From a checkpoint of a small transformer trained on Wikipedia: rotary positions, 5866 steps.
Each number is 128 + 24 x the weight over its row's rms, rounded and kept within 0 to 255. Layers, rows and columns count from 0. Numbers have three digits each. The size before them is the row's rms in percent of the matrix's.

# layer 2 attention query, 224x224, rms 0.0606, rows 217-223, columns 56-111
101:135188098150092129132151145129115114121119134119094171137142104151116133130140102124105133093166148135081096133110133101148111146127124144150139129107153135191146120158
092:106109139144170152097145116099158151130137092128115100087114136086153141110166137145155130145113130148167156142137105101114122115149118118092085161109170158100138138107
095:109116145113107131077131138131118167137123125144134134160163131137125129120101134119145120107129144113123152114123126125136134095131105104126177176184140155133166134104
088:139123097117139130163102143166084148116106157068106092109134143120125095124125106173105102104111161140148120108149127115154112111138112148127090130120150134148132117133
105:134124181105091107124111154088135151164133128149088121113095117120121108091111116098133155157104138110130141072119157116144120153116154145122127140116105125124150156109
095:135164125136147125136119165106143158088100118109164164176109118118169151090134120146109142130151117150092139124146100116070142127125073107148127150142170123125118097147
106:202155087120114100114113120135126193144125112128125153102106099154133125104117103127138129144143108103125110122151151128115109124142137048133135151145144161158138128129
# layer 2 attention key, 224x224, rms 0.0604, rows 217-223, columns 56-111
089:103067160114122114170121151165142138148165125082157111114139157131147117121145096139143155133096121115114084100145100081107157115134152135095088144125117133124115167119
087:153126129150133143134137151129091092123103126166151149173140094126072135104116140118132110148146110153135091092140165139149132120163125157143162126129111076102130112137
093:169122092164146152120151098152099134160121133135108143094088128140138172106120147064120116158192111159129161147137147145124123117129128142161093107108131111159079159142
085:119141155130128138068193129136139143141178143192095107131135100136110161138142169126133144145130166096156115095078117070163145109118111171134124093139117138124134119133
086:145134071181120094126082142129062113150090075108146128152110136143136158137145142126144123145131128124087116118124163133103121103164158120170111161058125144133143190130
086:142087128152143107118108103163116117144118096144123128120147112161148121121155162075136144139105116149135139106203142106153091133143137133145145149132139123140092162122
092:133129111151165147108090160132119149153131089123165110155091167141096160123149146049115121171135130162143134152108151119112122088122169161117128116146089113121093148149
# layer 2 attention value, 224x224, rms 0.0643, rows 192-223, columns 56-111
090:099164131090130130111104115148140130098145095107102146145151113132134123121068125133118097114078144120124142165141121118122123131114133156140148127142143137126115111069
083:154131145081164141110165079088116144164131111109074124120124092066119150137136150136139141143138109129117149115104115039168115074121138110142115154130091107110119114103
088:162140138133107145115119134146126122125112109134088124118136133178107123091122166133129111091131091142107129156114122079166127130115138108142167118160125156149133150118
084:104132154117117109134091184137147151062132134153087164121117174148113098103095111134101160095100138113120113120148116153151157171162096165123128109147141114098133104094
092:145128141095118103132080144142143121152148148135128165128109185109120097167086100124131129081112169103074108124128157148112149124127147150139163073107149184121107175086
092:129135107138108137117143086155106094145118107137096142135092140097107164143145136150118152151144174124172122144106150151098179102145135118125170117097108142149149154116
090:112124124099138124113120083150146114119111129160067122091156133163107103078107098115137137090129178154095137178117144121108120147157141152097086147169147127089134145112
085:159136132116102102136110082105155086111142092139125093136116131090139130126125172164112104114126096108074129139124150144132156108136107116089134114164131096118126152075
090:067131136096128123096159090122144112110128094127140136136130121053138178129110112098140139156097121129146146127125114144103133116174132100131145136165125094133155196086
090:121123107147106124096108115148180150148139157105140115135154117128123160090124150125117156139107107141190102113152131138100141124139126161090090152106130101174125076113
092:140139126104139110142128082127127116136100135172132133134134138118131151137145116122113143096128137124060145147129109099122131133165159088115106132164116118117151211102
099:135130113157125124123108129137114113152127135108129144099117169156135158165098127140106118082120146081074128140089123157125131157144078117114074082137131139116087089134
089:138143122177120154110136126126124127133096101130162103128118170091108166161134157141116145141171114114163102111168130121111137149125145093144147150139097102159137133169
083:128127175124119138146136145128085173085119136143155132112121139135107127125094159106106102125115151112057082199108120141154163126104128122137107166128142123153121119089
093:140111103141145111155124150108150126129150142103132134112123085149124112149134137160154136145116132149116119157107130150122131121098118119096085128133101114139152142159
095:112116127108115168139139088125164092164113109109099163157144145094130155112125130152143154128122149137110157134114089150115145114102174115152080116119141098119145151100
096:153139158150116119126150138109095098091097109137144128144141062111121104153155134085147103150132137109117106181115112132126118166136139158160089155124154142126100085152
085:104118159100131125156103143171121118128139115138135158149144145138171144093099087138121108081142112128122126132124115163130137101131160165089182126111143095129117134114
089:120091149109127147119123070127158143140087169126149111149111184104156103110142126112145128124135110116113129093088126105170134115121112079109143111134158123081082142120
092:157099133104138138112153174164139139175151118159156126164154154138144130148116124120127125136144114142133144141119139096115112145122138106112121174111143102134117151194
097:124111127111132123119142146126148132142125109113102103110160183093177090133129135160119130092118126151061123126127133072136094146137120093090085138140125178132085076114
089:088104140123108118122165139087135166079111113121118135156132116077148118114115136121128116177123101125109125154155144130156108130159103160105092175184116103133127093128
096:098111124111131138126163129126177111167100129097129148164116128075107112104136117162135155158105107106159129093097140137140112074140147114103137169118103110114164141108
096:146157158137127114147115068151095122092119146113122106140130146158151143087115137121107133109154093086154122126149130147110136119150156129127112147103167103103124166138
094:121125156097123139114148078147138126093108108145109127139111146167138125097147149103101108107136120125100142151148155145144121158126149130138125135174134094123142101100
089:117114138118131099126102145129109130136127163137130115106167147116130098114112127113123167165084074150112151088082109135144093131140080127151136174151142161124089108135
090:129115116123123111172130132153153097115113113138140117147111131133084120169070115049089132124095109164139125169174129139175103156154133170136115143123162128135147141095
085:108130119106125153132157088130128121153151129145133155110090155116163174137113149132141106135069162174118122109094135121124144101130125106113095137139101121117141112132
089:113111136104105153105195115102115067142109088125126123140135121073112126131110143117115134167080147123139125154081101129163119120152118119130119176143098136131169101159
089:154133141150135102166106093139076121121145129115105134101120084144145141156146150103147151119186153147122129150118138105155143172133127130095139079104149125129170173161
093:121119111118130135156135112144137134184153137114112163134114146114153110167093103109157106160082144186120128161101145145144158123159092154088088138101142112125177119141
098:079138118148133115154092078142137132159111161111093116149154139117138130063087120135133116070119169110147129095128141137098138106142136130072161098158145087106140154109
# layer 2 attention output (transposed), 224x224, rms 0.0563, rows 192-223, columns 56-111
087:144119145130080105152142142130113131107109096167082112109136174147093151121161133139166138150125137169136137092122103151152188138131139125128114153122086160114160129190
086:126135143110134119149123123153167145113158122127114155128165113173167141120156142171135116119106133119074138190128159138127146156153098173110096132113134086110103130088
088:124129123131135108176133101124137166125114104166111151124148142149103125093130117134149152110145132162154115118113163135138160135107168148122103151103139110096170132156
086:123127151129086135173121103153104112124092129151108088112124178127090109158146128137136113157137153143131082132121152125126132113111128132119168136081120146112173119161
097:169127095154131133144122155150114152126120132110129162167096132140079117157120127123141090141143082132163100069146121153186126120143131120130160142106141134117228103144
093:142119144116129116119155146117137107148162164124133151125153092109111149142125160145075128128108181107092130132132135090117111128147116141114130125129126112127073099139
088:121089097122110137157125129132137128136093095163137086128134168129120120122107142151154102143103162127145113085134145163132148127114138149136133126104120144105180138149
085:132107109112106135120139101102104152107122129143127123149119115157148128121141115126163161112110113156098123094148128127177111095125122125122127129132124141153129100138
089:145104145123132116130123158131117143137152087145100127156123126150121133104116124137119123139102155095183106134137139190161135132123132120115124094115113147137161158161
092:096080175139116166150120170067113060099124122164133114107112103098176186168121142098099117089098147133107163126157143136129078117084117127136158127111091131114089144157
091:108083130116149097140157140105123121133123100088160075160138113153123141139147128132183069126096131164133111148140120126120134099152139146073090115121146102114137170154
103:129178098086132137144134103178087137127103132080149110136099172139088120149110143096163159110156114129145139087121130104106099126131149109138155122120149140131150145102
096:145111174083152126134159114129112106145158144091140139101150109111151144148094096091104138112125129110076137161126117110111091115138105118117136108140151119166075111128
083:121131140082083138149158109106136129126098136120114114136133165167127105121126121114174151133139126166128124120134133120147118090101145115152125135122082124098161131158
096:141121133144142137111126128124132101132143123125102115148104111133169135114133129095090130140114114131085150136146145115090090125152110144144146135140111117099055124094
097:149123183138145088157161170135080115144160119130117150093146122125128159105107152157115105136098138062099143167171145142093159145161108117136144135120123144137159144143
101:141156114133108153126122090144141127133128122105155128120143134190134121132115116154128166146147105154203148112129095104116092109125167105134097140171139126115113133105
087:136118103134131135118148164089115149117112100150094092128115130128108109118165148138160117136093127127110116137103131131152189149128073152121122138112106127127172142144
088:144129159139117116159120170119108151107148149104129157134117085126126093097138187126130160138124129062148136117156133155165114110103139124111137110125095119148173136106
091:138101156130119131167117125113100139147136170099170128109109121143157114090112150065138132130126131130121111107151142137091080127118121139111133096121126155136137142145
096:127103125112163141133086106086095138099101129115143101123088142099156137135130119074180126125109116134086109100179105142134135114131147103137184118133131126114167171138
094:110113137099111133085122117092126117136130109176082092120127168117186133133156133149172097132109153153142133112149103138103136109079120112164136124134077151142097178140
095:130084176144095115106123170094107126153146114209107147135136098118174151111126151155108113112089153092125156135146146165110143143108089127141144132113103142139115142135
100:134165131168135130147125099090125130116068135129154111156127106100091120166153109136174166095107119144113139184102089132161151118126128136089117133142140103151138128126
092:115083099090131143124156146125102140091101098153112073100140175104157126157134108135186126131115170160113127113132148153122199130115124157152117129117101132089141163124
087:072112153181140136118105104107132160145093109165130100138105142096131124121145131142137106132136136163136099135125125159164174112132140107129170107114096137161151180151
087:126105126126130162119167170161112146159099090148149086125149148153114114138140134121132103129099156168171099118121110162157160120187099091118111097121122124115159153184
088:116095168095124098137143136114108118164150130124105129093148111096132132094124157131166149130127176067092098142130167138099141166129108126152140110125100142161128164141
091:163130202121129113142122115141131125176134128146151127142126105125127154102143133136113158134118175104109114169153113120093124133130110106101132085132140146125107135127
092:181105103112132111162170162162162128118107142141120144124147116137097072152134164150126163109128124131151147118109144103171093123179170113151071122133116122104134147138
099:151118103084118159107124153126125116185120152162141120123142142108115150157144189084121130106102135093126118088142140122131135168156108110193153130146101161144148165146
099:106116140136118162123110173082131087126129097163118093137122123075100145123133163134119115134094146123164143092134118170104124120103115127127137120126116152094142109150
# layer 2 MLP gate, 448x224, rms 0.0633, rows 0-11, columns 56-111
104:144149136145106073149094121087183132121128145116108097142131120131124123130125140141136116073127152087132116128152141118148160205136129120136137112146127094115151154111
101:125134173162120110173100130105134123130186179133141127115133103160147140115109157104114121121122148143153149122110158092131125110152127104148151068155108106097066125140
099:130178120142142103138086101161157146089117127115171218114123092157120122122149141158141166116132133099101112131118115154127160111144140102190112088153095113113075119134
103:159128119113117128155149114119120115097138151156156114117146128088096116137150124116146142120136132133149123159142139120124129120138171126122138185133128107152144170132
100:097162154136126114171120111109135094086122149136149120147117121093142083181116163107129134154149135150138113159146160153118146105115104116113144138114109099159128146132
105:142161103090118135148097149098089125088083163104155149156120148145119145188160159091146135115111144190167068136139144108120142131139130120147102127136119099133144174134
097:137186173119127124152118123114135115148133087096144131140117130142106120140114100125149120129167159111140098115142129127140131165128120153113113128183103118147125126129
102:098140115145105117155074129096138117096172134162141105164152128076134133141108128122126114143131139155141096127141141111148138135161145100152132121140112104140086125147
104:171114152143104108162110138081129107106131126157147156137117142117070136114165195126122109169126162098128093154131173139180162152129108126126123137131127107150124128150
099:134123153109125101122114118093163160142152139156137151144118112119153157109170152148162105117106124109129124121141203103154149146168112130169101135139107109140125150154
099:143155126140125147172058129124119121115131144127130082139154151076161097157120138164153111146097124156124112088147185146101147186150132136122126142099142137081129118151
094:152114096156120125150127139111089118098140163115131142150132126097140134097123124153159157105143105148145082138124127179118113124100162138109136126126119126134134113124
# layer 2 MLP up, 448x224, rms 0.0646, rows 0-11, columns 56-111
107:143142118124131126096116155149165149158134163107138107152086146155083147099113125115115119128127100101112097107140115113140141139110147150131096107137129131185112150135
102:150133147141085139183134171134128159133193127112138097116142120117140132133102088145108154117096140153178129114143135102121139123153133141129126116146136143114101111126
096:089153105150128108138124094146162140095086125102117182118123111163067119117148121153126139101140111111117122115123087125112154096157106163136125143115124105155136096098
104:169143161137111126142116143098159112096118142143120079139171134081097115128136093127178125163142092096058146111167121133152110133132123088082111141112140121124133164117
107:150093125123146081098084135112109137170133120139131131132156125181086176131110128142131105098140138134141102121124093096164069108177150114121155120141131143111110137136
102:150118135130076157133154143093159148155133096107128143135167136149141100101104131086087091137147108110157109116125093110137104090149135166128141116076148108112117127143
095:128145160104115148129102110157164168113145071126101102128111151127151104114111073137172123076184131108144131142122129148105150087110133114108113116155141169134114116120
100:111142122143091097115092157135104155127159117194138147129161104103095128101122139145173126105113111139177122125120167092130120138189132096116127099149089094137108134125
110:107139125094102139172125145123127135133128114108135123122141157122101140109140154141104093162081137133131114189142132102177156128111130093152127155137108121141195120132
099:113102107143119141115113114195116133102120126125174148131148161118105120178088122140086168140163152160159129139072102133135135123086138130112139146136138095124167148126
097:081120108123132136113129122100136138134131114139156130091130097113131164111117103117129090135142176143121161122118120119144142104068113103149118103150110123106118159169
094:117090145125102086165142128114137143143155170138139139121153117129137116123162125097136101159133140143111086145113133130092127145150137133095147118170123077149134120100
# layer 2 MLP down (transposed), 448x224, rms 0.0524, rows 0-11, columns 56-111
106:162153116176132134139141136092115153127112101128091138118151106139167089121094129139138114109167141108162149144114113129154157094139119106164090140113114109080178122106
100:135129091092201125119163149120150111097138141100123082129104136129105127126150144117109096161201121117127131127138120116102090120100105157144104132137143119141126107091
096:143144093101121125114128103101075150136141129106117143108140168111094152101093093130083077107161100124137128119139134136140121184127113157133112111134146140089114140133
105:124142105109147095086144147127080135114133102089083158119076120163146127141117133133122143160164156160183121148118138113081152133086096135129099123152160133129136110113
101:121134169154137166123137132122118114115136107113122114163136151107102170135120120124144116136152157136119129133145140148125134107079082078094109090118144076141092103156
105:123089142130156135163126144148106129145131127172151101111161108085078114128114103183159087140107105154109127149163128156144123110122134094134127101154143143137201163098
094:124087112131144138134127134086111115102108111116113139122102127122165115133083141142109126163124129102131176178160092130155102150128108130113110142149191137125169136079
098:118126091118112143118107119155149150127134124127138076086128151130154113132079137144078124131138186096096138148141110148111122113115122152125118144107162134126155107136
104:080130096130166138100142129129121118156100116109161100071127115150130170107110101138130142136126116195117171118125134115137122107123156110131173087085069159112113121118
098:108132163130069106157122088102127112140125106144122158147136136112148134114102152121142134121101107114143120107131168118151124152160112106134113094151138150167095167144
098:149154127136105118096151119134132121127119155171102111162162131106120120131110168133146148090115153163120146112101169093109119140165129172105099172111094100158123106122
099:180139143099118141142126125118135100116094105104161135171095122131110117162146171120117143116105143123118167137166122114140118100109150147142116120085167112105110163111